From a checkpoint of a small transformer trained on Wikipedia: value residuals, short convolutions.
Each number is 500 + 25 x the weight over its row's rms, rounded and kept within 0 to 999. Layers, rows and columns count from 0. Numbers have three digits each. The size before them is the row's rms in percent of the matrix's.

# up: layer 7 MLP up, 896x448, rms 0.0543, rows 213-252, columns 224-335
# down: layer 7 MLP down (transposed), 896x448, rms 0.0521, rows 213-252, columns 224-335
# gate: layer 7 MLP gate, 896x448, rms 0.0534, rows 214-253, columns 224-335
up213 109:490497550470449513523522529517485491472489519477517454527518452502491487533489504501496526499461524469449524458515524570480539472509530522497507495449508491520500529448490461517489480529487484507542489524461524468477457520484474470518456485509501476497500501529497531488506504430512498482466485564480507506525506492484487538491538533446
down213 105:452500468470512490480521510534521499503520503490539523519492488484538487550471491508482487524494491481527498509502534533506488551477547506500478498478523485527467538486463524504475481476550477473509486483492519500524517531530512506471482455483503503534503490522515497500509511526479546492480485482474520497517517500451506548525517489524
gate214 098:498439525487491463504492544496493478551553495538510520543497516499515491489513473445529535502510533517506462463510470525455506517490511541563504489508553499467481501481483492522492493461501505534487499505541495439456490502503490456484508493537522526484507527525512505475521470510508462474527477485514519476540483469466516485454501479448
up214 098:545512481534481513510488487477485498537484522513527492499450513482484533470518472521470475506451473472454502505508477499498476544562490499504532498488526491502531486473511520487482535491516489526500525512485516495525541524530475489452526471483491467521522472492509484475503467537508512472493474500499523505477443545476499493529479472469
down214 099:525522481490521466451495464509523465500473506516496473488525464479555512483489484482515476482523494506519560476528462479536489531557537500469453498535543496435493494520494526530524507516481494508498468488476484479468474547452509480476518521504508496533455469520467444507494497524516516548495485478534466499528526481532501461521489508536
gate215 101:498467531513498497541466508505515524536493520501508475538482482513515504502513457507546524477510502470489461503496509483503525537507516496483508491461493510495508461513510540471519479550462512502518537462468522510485469440478484471483522533535504490470521533525475496486469508500470473516540495499500507497499510478464547536501497507495
up215 107:476488535498515492549492493533482498560497513497510457479500493531498506536526451505469509498472512492493476517544562495518512521484492528498513501493442476511504505503488479525505538493524508501506478488427511498530507462490506519523478536495535475515448486495536516510520538528497480493512504512492547495462515480456512519551510491513
down215 102:521468488480536546451527480508460474484551498489510491476500460519486485504508462504516501518484527490508475486485587527498461481467497520511522494485470497516475506481473492528505503477526486500486497519511496507478479491502508490510476509472522480485495479471509529487527491526512490452499458541477505521504471495556483502535477526479
gate216 104:476493494515493470503478522442525513522473500447504465494482497530484504534537471492472504513555480506537487538499481495506483506512473471504519516495489521511534457532493530518485529468488476475480498496517480480525512565502483532488502489542537499498525523502523478508490470513502481451517486525472480490560527500501541511482530498510
up216 101:489486494500494530455494501467491511456528489461459532444459512472505546537505513489497483555500517551511523505516485474519469446501481505493492503492491548497536515508516535535480522484539505509485485510513471490525494492510479524480480491503539491514485489528496465448536475487498502476478530491503519489497522530523507486481524487514
down216 101:486450519459447502488477491530523534514502464473463472467476528529493508534475509513457543444508503514457515476508494493487469465458490510493503456575487499477486483522515535498427510520537521483488510472524472504485501507485507527489487502519467475524490490487510478466503521497520497498521485477440499480498545484528564520481489483522
gate217 099:514504535483470503493505496520499453551506511501518506539480490498526512471496490502525520531514500487479492534539535503500475491504515495434494479503506482474477468508465477496505475506491479540516534498543517508449517474489521466463521471471475542533475497522496518511528492466511529533488504491546476471539489539507573484474508484489
up217 099:492482514506489506495495462501504470520521496469489464488425505477471538474493524513466542498519510523483460517512514530495535482509517506531510507567503482534514492535472542514479488447521469482538507496495527511515522447481488503483478495484495498511490493506509528525491472501511429491460462505494500454495514527525532521511475456533
down217 099:533475525525491475502498445503530520518516500470475487505522498542526501551517489533554465480542514520510495424475534498530523511490456508467483524504535488493524478490480501489444501516530480484511518476499504510506510507504464533513544495502533477527482461432505462475470511509457539485484514452505538497460498463493491509490509518449
gate218 099:511502488532497540485519508492483525540489522503525488469496482491520480473529489505500526507510515490481512500487537525520520541512506511484440530536474478500489487501480517475483514550527460451484504516551506502518446525512467518468529521503466476490457522529486472497553506486518515535549483492530492522482529486465495522495508521502
up218 097:547519503483471498502544485525513480497470477496487466544513491475496469498475501498517536522514510507480497515511497497516518493537467488496501490451502501506487432501499513505462501519474455490468562499462496474482492474500488498516559553481530535476499498493508503521469492490506481531480429474532506488493483525486519529487552527505
down218 098:474490488512507521496523472526484522476547503494528555462489517517502527509503538525545502493502529487518511478473515491522506541522499488474462491519505533529486586512484511494506512514523508532473500530506501497483493569474491502496512470494429504489495485473448527454465510476517492481542510471509527522514509551514471503498504519505
gate219 105:525486530485519503481545497510468515481499507531504490520539500496486492477556462500492498454510477492519485552512522485509514518506485511514476508513537511492500522506539495475475515522506534490483487491532480515465531511544526504491520492539501563467514529499552515512486508508523475458516477526520524488474495482502507487518512495487
up219 101:466464486458499466526501511489506482502530471498477497461530535462527505555544520489495511468533530515530508552501552507507523544554450541496491500515489486506460535512540513533496508508513546498474487529526514488480499509485494512524465523506482517498521495521511473554482501509487499483516505487481528530485525501503469493521495522497
down219 101:523505472461498505484492544498494545473461482497521501520495493496485508505504466510498507503466493429547547483531506520512496544496498505522514467519483460454477491442451463492495514480503475472493532513476496511529464462484503501493505439476473510525523511531462504521505494526523512496492545505433482507473491469478495506512529517551
gate220 097:540481465498492509552513506511547516470467523506541506549448512506484513502493501510510510500499491467470489477464510542490519521477523534506496474481509495517490468504517506512497505496484487451544507518540486460543444487477505500473513498536512475488519515516507489488522458475511454483516470432498480531496485494522481502472505531508
up220 099:499481457500491484523494517517482522500501500518499525505504486500461490498477495499440537523490559526511516438502537497512484482505456495419437521519484494488511491500517513501499503498501531470507485457520495513488504467539475538526536474515517481470472540506471480479514549459483514527488463512474507484542532502478534504543520467512
down220 101:484459542513509521494458511467504516543501488461486521486517522482517451534564499524531496459501471477506518507501474438508486501514434470465498590492460472500560505483508506490459468502532490493494489509462500522511526508476517502466543498514523477510498503503485482522501509479481520484470499511522542503496543553494509516516515469520
gate221 098:474511507498477470503480533560537525499509470507522489490540501517493510513455509488517523513530478485526489536453544514463548490505527499521502507453470479502463499508523499511466469491472516500497495527545573466487493460493545452502441505496431519498487462477495518511531521519467504514508514517489519465502508508535531506490512490514
up221 098:523463514529508502487512466470504531502496474514523511498493504495512511508515496469475529558492491528498532485500525482528504504501506527501455472508467439468472540496481498491489457450501523492519512513537487507542524519502484550515489430511548479520487514458522526501500483480513521537510512513449492526478545469523434511544501526488
down221 100:450521501510481486500438499511485498477523520483518494523476504528510532466489501488518482446482485484567439547510473537468503504519514484521540462503507546506457491500513494456528508494454516489508485472450455450499542475463509488519499515453478497489508469493498488460538512493472520462516480484464491509567486503473561493482492500476
gate222 101:525488538491463473448495491514523473528459471475457542504537543470528512521467479498501496535481489473490489489490489490535454488438473546487504509509495515506506514520458518515474479491471514533496484475484482522515511524476493489506520489508480485481496552513516478504478524451478481457502496513515521470518552480535486518534525475529
up222 098:490515534514466543462474530542495477499474500503488491507484483488482480489490493510488535467520478496508514507499483513500474518507569491485477494505496482497495471478466495511518496547468460508514552507494453463529530482490468543528550508475474452484480532494522482505502454492512509482448464500457494509504505480521501556508569518487
down222 100:498490464449537488481512528475527496504504472501530533490520566498496506494491498513545461505525486531502530531478495437547492483530492502504494517484559525497517495508533492485482476466520509507466533497501477518509519498511509521503488515485558519493490465530456470499499541495555477507489483527501495531468460464518501515528541558497
gate223 102:532515505514474512535493482484533492527482490531493519441532503545526506499505489520480523461464465504473504504481509458489510502532489489485506518488504479499492530548531524507455531524513514542517489515477528482487457530507500506499527507498499463538543476533519516496486509482472508551505483489519512494527515525509483491489486482500
up223 104:523531488513471453525520457522467475472483502481467558468551497490495486505447514523472540555480513523527546468465500534485479526509478442476513513492488495484462518495490500460547546484510489506508491492498490534534508461504466539519479463511497468509517455537523500517503513502489520484459510488486480479514466519544497485513532511528
down223 100:515493490503531503446524516480482507512502497520466460552496499486480556530469477510519452476478477502555527488526483541531531427510527481476483469540446498477487459504463503523482521527475454505495490485537504497478516544512495526514495472502516536499477490498491489469501489503538482461475510513460463513459493504516530472496517475544
gate224 101:485525469518458514541474448481486542478543496530538530512490494462488468507485481502525502504517514475517468494492460459479508529502560510469524466480547500512529548515473491535474504540495558501510533518530545499513472491506523518520485522504510497534541492489522528525496518505457483490486509484538492496501560480527509488504525493535
up224 101:473479528476472469485490484578529552513550530546504478503484466490493479524521504511530493456506486522522472498475497467499515507538508496503490492486522541469523547520434479512477531537483489487508495465519548509473492481558546514539482483525481461505509534468532463461518483487457490548488479523509399498484545506480553515506478513474
down224 102:479470490515511507529519465529508520548532482541484490495471482504522526469509529462503494453536506491480486458485529506469526461519453489526501477459486491462472505498498495515516520496495521495477505522483489505468502451525483507506495495480493491505527548519458529489495500532491503505457491498522478516478538536550506517528508475439
gate225 095:498460535510466535500498518508501510537460517523471503491451550502468443447502455455518485458540473491479513509483471529507493515470475473503503498485480536489494512537453440485432487506528479502481490479507505468478480505507526499534469505487458495518463495467474526465478467523535478534530510512502472484486493470495538491496462556542
up225 095:495533485530471510483483483505483510482521504511473520499499542467475466462527472465558525517544513533496515501484494492479503523507507464505499489502476487511505484524541506458470494523523506499511523529501477489522507525516482496508530513466492489491521518507500549482452479482472496526487502473474513531504512521471491493517528516463
down225 097:529495531489491526488495497482492531526465492547565446462519517534464483468496499512508528473477490491530509492512483500489520507505515490520547496488523507568511472483498472472505493494493485481469471515497523508500475489491490505548487471453520520493463463521489535536557450506517504485514519470481487510521476495516491500555493501532
gate226 103:520478518550491443452496512538508493516499519514440488490484517465474460516513461508505500519543530481501473495469476483532517494511484526491479514508532502498544531527490544489507517510489443462496551487517509434487480538517468451488526488467476496529498542502558528513496472482435501472440488549507475513580479503490506515475561491489
up226 100:491478499502512542510459473515513473516503475518549470468489487526492516498477520508507485532520540463487534472494514566435541535519517519515471504487503519511487504455470517523485489489427495491501500474499504499526504486494531515516519538463465453454463535478450497489490502482488481494511505479528475492472480503479538475477499501526
down226 102:478529485474485463472495463494510526491506489451510519511470517523471494475492536488535455477457538527514486488520481520496461473498504511517493458514514515524498511498512503479488518499506475498519502460527509505513466480487529492482512488513497534497520476541481519468488526508508465496462512516487555495456495499569518519472532460482
gate227 098:512479475542525549469502530511505466499486525478497479480493506483529467503528500514527491484487512486483519489446520499511488503469481544491476529510505533544478466544481532506562510517501525498490497511485455493473532496525491462507474525538493507463487538485509530500515490504505533511489542537491489493484505491470514490445502497525
up227 100:463508479503458506466529534501501517489514530524491478464485493483477466486541483452518478490515467518502544521477461497522519530523514518484493531500480481470530546473506520478498515483455493556487503495506512528491511524536532519494528504428465498490537504474521504527521468507485492491526482525480480473525471494518492521482486494476
down227 098:455521490465483465462508498519511512502519512452492523536506513516450495523528470571492535502506449516471488500477528532480490500500514452520489503496529506507513518458471475536485485482515492483487505506505495508549496530513454508501511505475519491524489465480482479523486453508517518521477493523523475532478519503507497462483501519494
gate228 099:492525504491560435508538534486479514533447492501525491500453497508495466527505510464498497564497554522500516490451508470506498514514456527464489477511483530479488445509483477493507474498456488522476521449530474530478530507421528504489518505499498554479518511516528473506459497499502496487505529510488489525499484514523528471488531523500
up228 099:452475471513465504475487478479499482503500475467540469503509479539506444535551469506500497519502497466525502518475483525481525497509469505535494490462519509522518470549527488511490495512486536570496493463519490487541527532495508525524536513489483465506499465423505501496468520498503454518510502496471550549485491509514508519504501500509
down228 101:455515506508505522488497511528493490505500530499475534496512481521511505553428457507522538494509471493504501514459495519473484511517471507455519550499485503469447525503523477485514499504513510489488478517510487482521512452475525537554457495465503524496471512483479511465488482525504499508511496537527514499479482471472494511523486552503
gate229 097:538518522490541484478562465485484488463497492479470514473518503540499503506451516491495561428492517524526495486499473511489473519476498502512524514491503500490470494509539542482507488482501500523480506500484493498461484466529535485451484492491530487487485493481513501477477475540470552485484522520532468482507490508513499498526492484508
up229 097:553473493495539502548508518470475523484486526539520469567534495487459532449467523507504466515457484511503487476549530467487519493490494509492511478453522461479506476459518482500487453518487535494495496482485522489516502521488494538522468479480541519494506504552498530489472484499483477508491502540475521516483481490516486500464487487561
down229 096:546477545500495506528520554504491528470545462497515523441514484502547491514508479478490504505518557526522531497510486511532471466542525506499494546502495494480488469515506536511440490490517499523482531508528505502495480504503506523494480546474525492471481556481477503508477571493489505481519494515547499490499499491468488505524488474507
gate230 097:498507499495489470496498494460481500471503516466518539489504511509482480525521476469506487529464481443519519524528475539469473533489511539451507487487526522505536507520473474540460503478511478519502502486474517494476504502499488543462489484496484483520462572512537480533461524501505502484488530520495503543585530523461501478464493494508
up230 096:498489485443476480512502506509565484486503486466508513529469493497474466487504518469488468503518521559489515505534506471531530480545513489537505505504504505463495500499510535499475499498493495482528505474519442533504527535483510518469488479516469477534493486487500498482497463522478490493487447520473509482494499490546468475532504505520
down230 097:497509518514480509514502497478497478499492494482445544535530490516480481499458471499462483524464520537507475478532510494510494545514499503487506522448465496473519504530496496451528517477505493496535495465489541546510516455479494502515512511522514510543486482524493498469503466490495511520509468518537479483459517530482521527509540515513
gate231 102:491548460496459514486486505496512531529547534495517483508477503509462489477502473480493473539514522475496507514502506511523496513559507498482523521453505454485497501524512494495510512502480512485527536465506516510480505498554506464453509541485529487470500495549488481505487530505558499487522497486466534555487546530465476512497491496460
up231 104:513483504524512511502480509509498487528462460534517521474519481485541454462490511512474528502505505496524503523463479512501454492536512525470503518493501544472531560517565499524484483468505483501501538504496521521537470512503518497519466496512574484497467513470546467508489484450515509490501492500505474527479460457547543487487472496508
down231 102:494477492500512478525468462501535516470482476488522494488514476474492508482485497505449517537493516527501471528484471484530519518492479545499508499507490480481495461510496486536485467493504515515516499519517503500569502490460464453450450513470495487480552472492528512529507479517509507457499477489555474507488479468543486524484481495529
gate232 102:508481524545451467536528502486548524546434482499521502505475525556486493467490491516487537478484472529491446468488530458504469522451487516494499490547514488464506490513489465492489504460472507498527510485485505473474536512485476511470465475518465522460511510504499524531492515495469467533463473471491504478500558473503540499488542488493
up232 096:513510466521525475527480496481514492468539502490486454503501501484500490515454472490511484474518465546481491474475480495484476515472513503542463519472496507506486523480585525553485483477482502485503509516532526474478498518509468493543483473465498524456495472479479488492490502508474531517495511507488502474514467499476488517516486522489
down232 101:529519522487483530491521512501462468510549521483468513526493529507506498483498483526474487493474525526518491499549500517457529455533496472510501519525445510499496508481492503495500502497476548542538523508547502496474498499520501548508498514521527459508526527536492504511505520510464499509533538492505506490495569530502473509481542513462
gate233 099:555456472515506505467507506507546492475486493545503500505462542422493471496538469508526529513519478534470481496506483514466509504492482496499476509443500525509452507497522510500548461526515483535490509526506524539493459455531487463451507485527522489505506502523501495449490458493525524541496485540536482485461474492505532531534494517503
up233 104:479520468523495523510509474510523488462508474500534438504518452522558544488454497475531529492460540467484454518509495488524550465488496508512531484510519507494504499495503518518500500524524558543477505512468499491542562539491528491506522480480506514493491475469498505502478491520460504464506494498517519471528529491514507470480454497527
down233 099:459497502504497497480492539536542517503503527511520489541519501478497558466494509501477491467501517501475495520469495434476501495521524546508504472497521478482519505524496504529457547494493542496491455508506507435460513509511500530504539514504526505474547501517497495516506512509450494501530507520529483497520498508470451511458480563452
gate234 097:465515474509510510508502502499503490514489513554495483489480525493497508489507543517477520509535506468523481531493455490540489491540550498504497511487575527476470495503482505485547515508512511511515511473504447471515459482574510448525510540524493511531496497480475493501481432515498477540501496533496520509482496489490494500464476512492
up234 099:450524506450525485534528489451512477463517477434480491499516490523511533520481473518538470514519471543455496514500523537519509525516524480526478484518508471470511470490490519477493527473462521515482513500492468492506540500474473479489523500481494516481482535495525526508545477542556482474456494525463495533497535500509488488550483502522
down234 099:495501490522528477526528490533485539510501566537483556498506485489489477515550475473476519508539524509503496501513466500516448518485501459483508455477509511522515507511514501496502544463504528516485544482457468483495462489487542496527516523525493519479523463454497457450527496494497506520527496476493412467516515505496521543506533500496
gate235 096:527525473487494529536467502522499519499535479508499498506420448531447502487515497479475503496515496531502489567476497501484521475484492510523528495470518507543510515528495516503467536477496461471558509490490500450498506533487557505491546483518494505542507496516482468514497529529482522459515513461535481502509495479482497513453509458480
up235 099:514494488499504551463513516552518454522486495468503481552491443515503511490495496475499511517515483501444508500545505527492530481495472519513510524510489483493488472509486486497494498458472475498520483498501449459475487518471482500501490472540501530535500510511518496550488561501497503514484517511539460551517459560486470506522524512543
down235 100:537502519508497507515525524472493511561498507513514492556476503514421508519508512505485486470501492554545504514508496493472494472483527503487495460485534509525489506483518508475545509477525517491458528501484518508449492486520504487481506483481518480527493481534494480450485471477496503457470504518531521498481533505520503466499507523515
gate236 100:500536506479451562478492497466548510540501499487529469478536488519491485533495481528525500468514506460511471509519491516479507492504521519477512489504516518484483452520483490493436512546504494495491473488533442471558524484482476491519476502521464443490519526479505523511528533459425467503504460502469535475505482527501520503458498484508
up236 101:491520480526507481526486462522492501451520484487482524498508490482519542501480503470522471498513456487503490546482519454480456528499515484521520530526490517523458510525476517502528503505484489516464526545484515529470515512515481460464510522480529495494473476458503459463509542533521517498474464532488477512500496502505509489522486497542
down236 101:468507498467503505451526516516551526494501469508502492493470485519478494538538504475507455470513510523507512493468471505520493486493478465452512493452529554481570549474499535460493504555501512517463519483524441453538525505521499522506483493529499496506500530459471467508496532505464488509493507519502485481507503504490513483498510500519
gate237 105:533508505513521485528496504490549479530489507473485508544516523470473507515494553472490496487496494492497483517521506510487524500476470490456497498501502490494517501529486485485496447480490504475509505497513467523503441491512514499474517524508526539474519536535497525505484496457506515529523523561519477511536493476515459489483496482524
up237 107:490493498503493498530553514501482488482511530506487476482502516515500482533471509498518490513502466496473494537468503519499488504528501544507527490534516500507466489454492547533487478512520508511539509478485531494493521478520478461506483529485514506494503482502502489466525499503486481469549507499514486494522496551488493477528529519478
down237 106:488488474491487484489519485497545454458509463503549451475528509479529482537490480489494516501471489470532495521467477502516456539553532496474508505496526510492472507475525561543472525561490495542488500483501492523511523493564507469495509486528522542498530504461533495509561505509459526493525481495464527502493477517494499512494472517483
gate238 104:480562454577524520487555505506483465490512510520467503476487494466491504486519538507478504506547487482479498466514468437479481526510471517533496485475470486512527496494506514481503495508474518492492509512509483509531488545497446506497525513482515518508538519487540472489475536478474488477496518472505512450509500517499481513494529498484
up238 102:467515486499532501490521533502490520475506482487474453494546524479488504486537509493499499539485518514506462494525505545506500463575509476530525508457445513479481462494530502529515478504471499501507498532462507480504522486531503540529510471488504518517497486488576524509495515528490467511463474539512527481514493489508478491477491532477
down238 103:506524500477500506478500494522522527542464495482512502477504502520455498509526465498484501499501465509471482569503524528508480523505468537506523521505529533525462483562473499495511485472528500506471472512530503493517511479519531490482482502494480504494481499529543480527496501486531500459505535481475540485486539479497507534553480484513
gate239 098:519519534528436508517511488432511545516480510458540522508509497493519527549477533516483491478492516508488478515524529493524464529489560486504508503522519490488539492435492498524502513499516482523487475506508514468525477529453512489454497469515480520431508501495529457492504446509507544536519525438518466503512499521537526521476499516501
up239 099:449458520490509536510499505470542507497541501454508510492499492488502519522477493543530509554504492496492472474506456487451486526511453517499476487511506462533520525458486483516472532511499522514504452496503502479484474559484468457503480499494482487486512530497480504467496496504491505457520534522508515468480528491501512493467514494497
down239 100:485488446510507544500487468474490496513468524542494489528506530478541510492509465525523485502480489515539511457471486504523506478497482511470497510539494525480487509455543496456461522509479493533542526461507489521508493472472455486456509490471545500485524474506532509477506504455491409510470513523483455499467488509489486491470507494491
gate240 097:483493514506517506514506473520507510532494509506531512514470454516493499473481490536504489489510494501499485483510509474499460512514501511443489509479515488501452478487512497440524479484509535512484534492528495529543519495462505482501506538489549538516572474505500508508501442505482527535510512474514502482507476501507481519540516471500
up240 099:480491487491463466501520456524510482504483510519511511448476492523492494453479498516500479536501503497509505522516510484499503482501520479500475498476501474488447472469526521466466484504488534521521512526506483541470464553488504491466519485516498494561498483545466515578499499489515512485487457510519534508491532471495493507502569494498
down240 101:440489469500498479512505478508481512473481520534493523488500542524509500486515512480445503457526448498523508512538509540496491497463517488486500480481481438498489479503453523513481494495519541545538493512524488468463515473479525498501503499487512518529476570500488474516480502484503491438493456477504464521501502545505501522495523488504
gate241 104:501515477543487534533473553538475522499499531525468473510516516496442509499546549461449521498518519492513482488499536463496516542501507530512517504482561500491511510507476470496505497509475454515493493494503493487511472550493485490456531524536507494473548500527554490488479528496511516500528525496515494508505532547494503520494449491509
up241 103:521493494504431552537495497443522528473512502492533492469513501541458516470505519481515532510494534507507488485529513492489520492506530550518488466491539504487456506488500479503475530525497492516524492520509488501522477504532478475455464480526474473466531473519517512463509528458564512457453477503503539509514515500494477493514488487472
down241 100:514522523497512488512473496486453506493545458471486523461534501524509529502463542489524482480488506474468513521533543472522498520468475510521516510502496516535489501490490460466493469477495494461472501526523511492506518505482495518541511498475494471523496544491486501494481476464523483478496496482515527512488505476492508518488464537515
gate242 095:510540482527509461544495518434494494479496541475491497488505524511506524537519533506476513479501495482513530509475501491497444502502487469488480512510556492526506492466545547497458435521493483479485462518527524462471473479493457568529501530534498497518479503502493529505522472507494517466521541493531518498465524531515506519532526497470
up242 094:488461554481498499488551529507500504507540506505504551490499534469498497501486508522486538485515452510528511519466500544482539508486496512483493546545471493488517473520492488462514507531511504501536503495489496500486461553490556570521467472533497537511487529514526524555501486488516486500526510529509518515555516500422538492496461528494
down242 095:491490496445528503495496467483476532499476468481493522515501533514474481543474490534513493496509465478486520483500498511488539472490485496561474498503497493506514480475491489502511489471510477509503484494503500526528572541506517511485487513454514501495517535510506490505496496511483506500463544490531485552456480500500560481460473498466
gate243 095:531517508506475520504517524460470493489512502522493501489446497479522472481530470532492460498489522491512439486464512468479478517536465491509476520465492482528525525549481491514485490491466562483494522498487505524520506485521504509482497510530505508542476519546510486490508457494518499530513525435526483513519516491481549511515536483505
up243 096:495443493524471486532455478505507533492491500485471536482521469513510479480518533523504484471453513527508478520489516521487532464498475491487465537515514512476476526484540509502541459466540500488497535524493513485492540496492504499480468475472438470470466520487474444549486526503546560513506475523504508501505523521513529461492495491514
down243 097:495529509482494530483465493429515457520492507488515499554496532514524486495536514463536468522502484492488487514451518461538525495503496477486489465491506473528500508522491519526458476517516496468501500477530499537491473476506539535512485488517471439498531502534488503506481554534516516505508550517516522516524493483459478526494502489502
gate244 095:521510477448497500484470497509481502503509482535487518479485527467523512514480551507499501519489462539477492514509529457468491486518504528527537459539490498482522528484428480525541490490524520509510516518500475497492494435506541489494465533504512538476527523541462515506515508500468449519506513446485511506547496473497493491517504518510
up244 097:509476534522507457502526501528519480536510517522472514547558544516476498505491504461435521497539517470526540552461509526511517549485496439437497534498469472514486508512500483485490530523532491477474498481475565496493472508483502574509492521525505498484490517462504506499441453494494539514513455506497508502456495529510494471512521482478
down244 097:507476529479480496466496525491477511473487475503466496512472501502523514478509531519525519504535518471518512507495527510520472484440478540480505497480516500481502496550535543480506506527472482503521445528506546484490528489471501516500502533528491486507505485472533482464477462491481547496493481575518492465508470505503475494468501512493
gate245 100:518502498495470505496489512494479521514462516547473490474518456432473497471556492523489532511524493543475480489429532478469449488481434508500475502501491521512477535489506515485551507509459501485485491482520474510483480481482524520488494448529506501535552498532526527525467524540468507515490517490521512532492525525475516495509462475487
up245 097:480502535486512472518493549512527489495495491539449516504458474476541513524462537493477502479492500469554478506492468486488533494476522464483470505505493534503464498543485510532484518457476507455487487542445510505525453510509500509465532468523498462499496505492489501472501445537483437494460520517496451502514490540447526514493490526521
down245 097:512469480507521512500464494477511536503515481469502501484477465485480529546503498484466554518526520437518470492509480502472501501501478480520499465457522530511509484544498500518481420489513522530464506450512497484526486521499502525473496512499500474512494459509525454471512453452522501505537465491513485465492516476518487498469481482455
gate246 112:521483482518476493554493471499518499482542505517481458521481514443493473529499477500521492527455503503520474518471518498503478547504476512479480496521490452447460512458483501540488522448509516509463504531523496465495518499484509540517508511499483517509499528473501492519490515502504493521488535503511463492492550458501509501487489500506
up246 097:525534536498512501493468534502489493490493524498461502487462489483486478495503486480456542527490495545513545479499493470473512485495535524461507500517488503442460530474445495525507521527469496479523494481494532451480454465493502537505526473539458504492479545499524504457504527466450509497509521554529486512507542487510529529503496484480
down246 095:469511481488508488511485540478537497465516442465531513511537518497563528478485525479547507459491476454478488521498505495499525461486495499504505531467537533540492495561506505493517494524501505500541512528497510561532468530513483492502510481481492505492510516481509468494557523516517489505504447490489490507503460528509478521520536549498
gate247 097:513511507500450448526482520498529505536434487470499491497507540509455486499516523502502506496485495500501517508450494485503484492500488510487464526515539540500520521494469491461523514476477509490471508463515492511480471509449503505508503499504502525498500518487525544518476460491477521537482534511507523543497504486487519569490542470481
up247 096:527450481531466541507499515499507538454536497506487529484469514478465540487514467498479532521480504502513515517485527505479471512531532532473508530538492473531512557516467438519499515451511482484509489492462505487502460468466519506499516531482510454520506464497497504494484481519486489532520486518524525528523519516556524535513497463489
down247 094:553496509450490527458509513525462530495512503431504493490490453524489506544460542510474493508507488507510562476507491487496497519471453505506489505500554512507515496490490472490482518496499561566485483483495503518503535470494478534468471481478460545498479524517446512524531493542527536474516448506449521505509489484501490458517525496527
gate248 095:499502473471477486500500404511510492503502496426545498513500493512491447472511471519489453490514556478541492479484483462447486531472441526484504550472518469500515484507513470491509514519482502550509513514508537498518499542504510447502504501526505524535491489470487492518501498534484508484457509522498526517493544500515472485506550524552
up248 098:492490510530507479482535546508503495509458509506476528448457528508499464496455506494487513511525471500469501509462494507506501456524505422541479543514506502512513540555489455496505492481500480502477511477490505536503516461472450508499523497498494519489499487521486491517472461513509479495520493510504493494502482509508512473458494490476
down248 098:470506503501494494518541507474458522539492459516524485469488497505534490516484522468481472488497502500521486504484499531453479517524515494513503462485490481507515454492497510487568551493485549497514532531500493538526470483438483494502534478534534501494485504498509485541465484516508496449501471466488500491498491539523519477472518515542
gate249 102:503463493484529514459500495514494514521489468551503490556510509491436502488517503498489524483508480497493504484542538503472465487470530519524490488521475469439477489489539477465499506491492472549475510494488496492491523491488503484485497477495471545513487493537482491511514504475496482481489475501557478513575486497532490579495527472447
up249 098:503496533455488466561512492480484495468521525498502507502522484480475459460490523493451484535448489533494532516545514488486476501488512490470491505509488527458446549492458491521482527507522519501477533496508504449547498488441512516499485530454524476477493525478508536467552517468506521479487518519480506506503514494515492461487518509504
down249 095:509503462509548507503504489514530496471516538449520520481506500531501523466503488527497453504553533504505483518477485441528537494506499491482510522488506494517535517484492508506477558525502531473515519468491493530471501503512471494518512503482457471483517505501467511520496538500485463517473489458524497536470472516485477511494500530501
gate250 096:481532485510500498459493510449463481512497489503481500498519500511489514494491495508453558507501486474465517497487481473537485494489490441499468480487495476517483523511510494490512488475517525494525465485502455536496530517494459511466560459465442468497530537519505531485512479516526480473504481459499501491457478533546504533481511502486
up250 095:505487471465483487482508487504506513493506471501581543523465491499540494473493503478484516493525552525459490505486492518467504496563503494493492473508509499516453515505507449492480482492519499459509507498487499451522546508473488498516507503525494542510461516521496489508507469477475496548498492487470505490480477499484493499523473531442
down250 096:534488506499484512494489514452507461520478486511522532487480470521497456523457451475487466471462511530478527497490495496496476540519519451504495518485468475514485474548493477464486527475460509531512511458472445510490481497499493499516535486513503537508504516526493468513536483491500506488515516452509511485475493506562485505481478495521
gate251 097:505521501465512454519500468532531491480479499476520484503511477542513427517563489507527509496503511461503475476490442488521493489482476477474521495451521484492523508509453525519488521544483507529471487527501512483462512502489508544500546530505499511493548518466533447492467515464500508477522493496496514462479536517478504522470520494506
up251 102:507408491505520510478483504489545527471482459501495456485519482491487464490476477523523491467529435498496462528514460529506482417479540516543510551502478471483470470475501487532503480493497505507542499511511492522511540469501509486452522459478514471499496473535504515547470463492488467485525449497467517457518524484521524475481483485539
down251 104:531520507443510513497491472459521468482515453470498496519476524541498449504496464490550507485498486488455477515493506492516473492502547496481454537495497544539498490529533487518489469504535503476505516503483503509520524464515511492493506496470494517557487489526529510476528457523488503510488501471488526559540491428461499480497499475486
gate252 105:522531493548481524501498493509511505518486515520481497474517474485497479540523507503496472472473491458446484503487473503493446555511491490505550493451472473501464524524470503482506501487501528522512488488494483549485476495463514503515518519475478556486509509528454452451503503506510483522552499483543524499528454526450489514530525487492
up252 106:495484439485522512476491433515455504504506433503501542473490504513480514520492457449500501488498501445535538545499471490506521493491503499503460527506475518473507507478490487480501474461512456541493504473513514503505523491493495475477523527496512492534509480475469510498511473523513492508499476491488517538552504523536491500513446485475
down252 103:463507437533533533495497537509531488478513524491509505522470499557495506513470495499467507515516505494551496472529483513504540505465491493507533480518481471548455511523511491470482465499508498516471532482499466504513476456491543479494503521502486584488519517452477527479504541519480475508529520472492486506514471485472521488513498417479
gate253 104:455505526525486500510487528480493557491464520494494464488465489491500440515490517531517497528462502452478482500479492431469516481491516520493510480474488495468507484503489469450492474521501527500479470547443504485481511525448488471472490493534501511479496518529532444500476528490466498480515533571508494519549536512523518495531545514494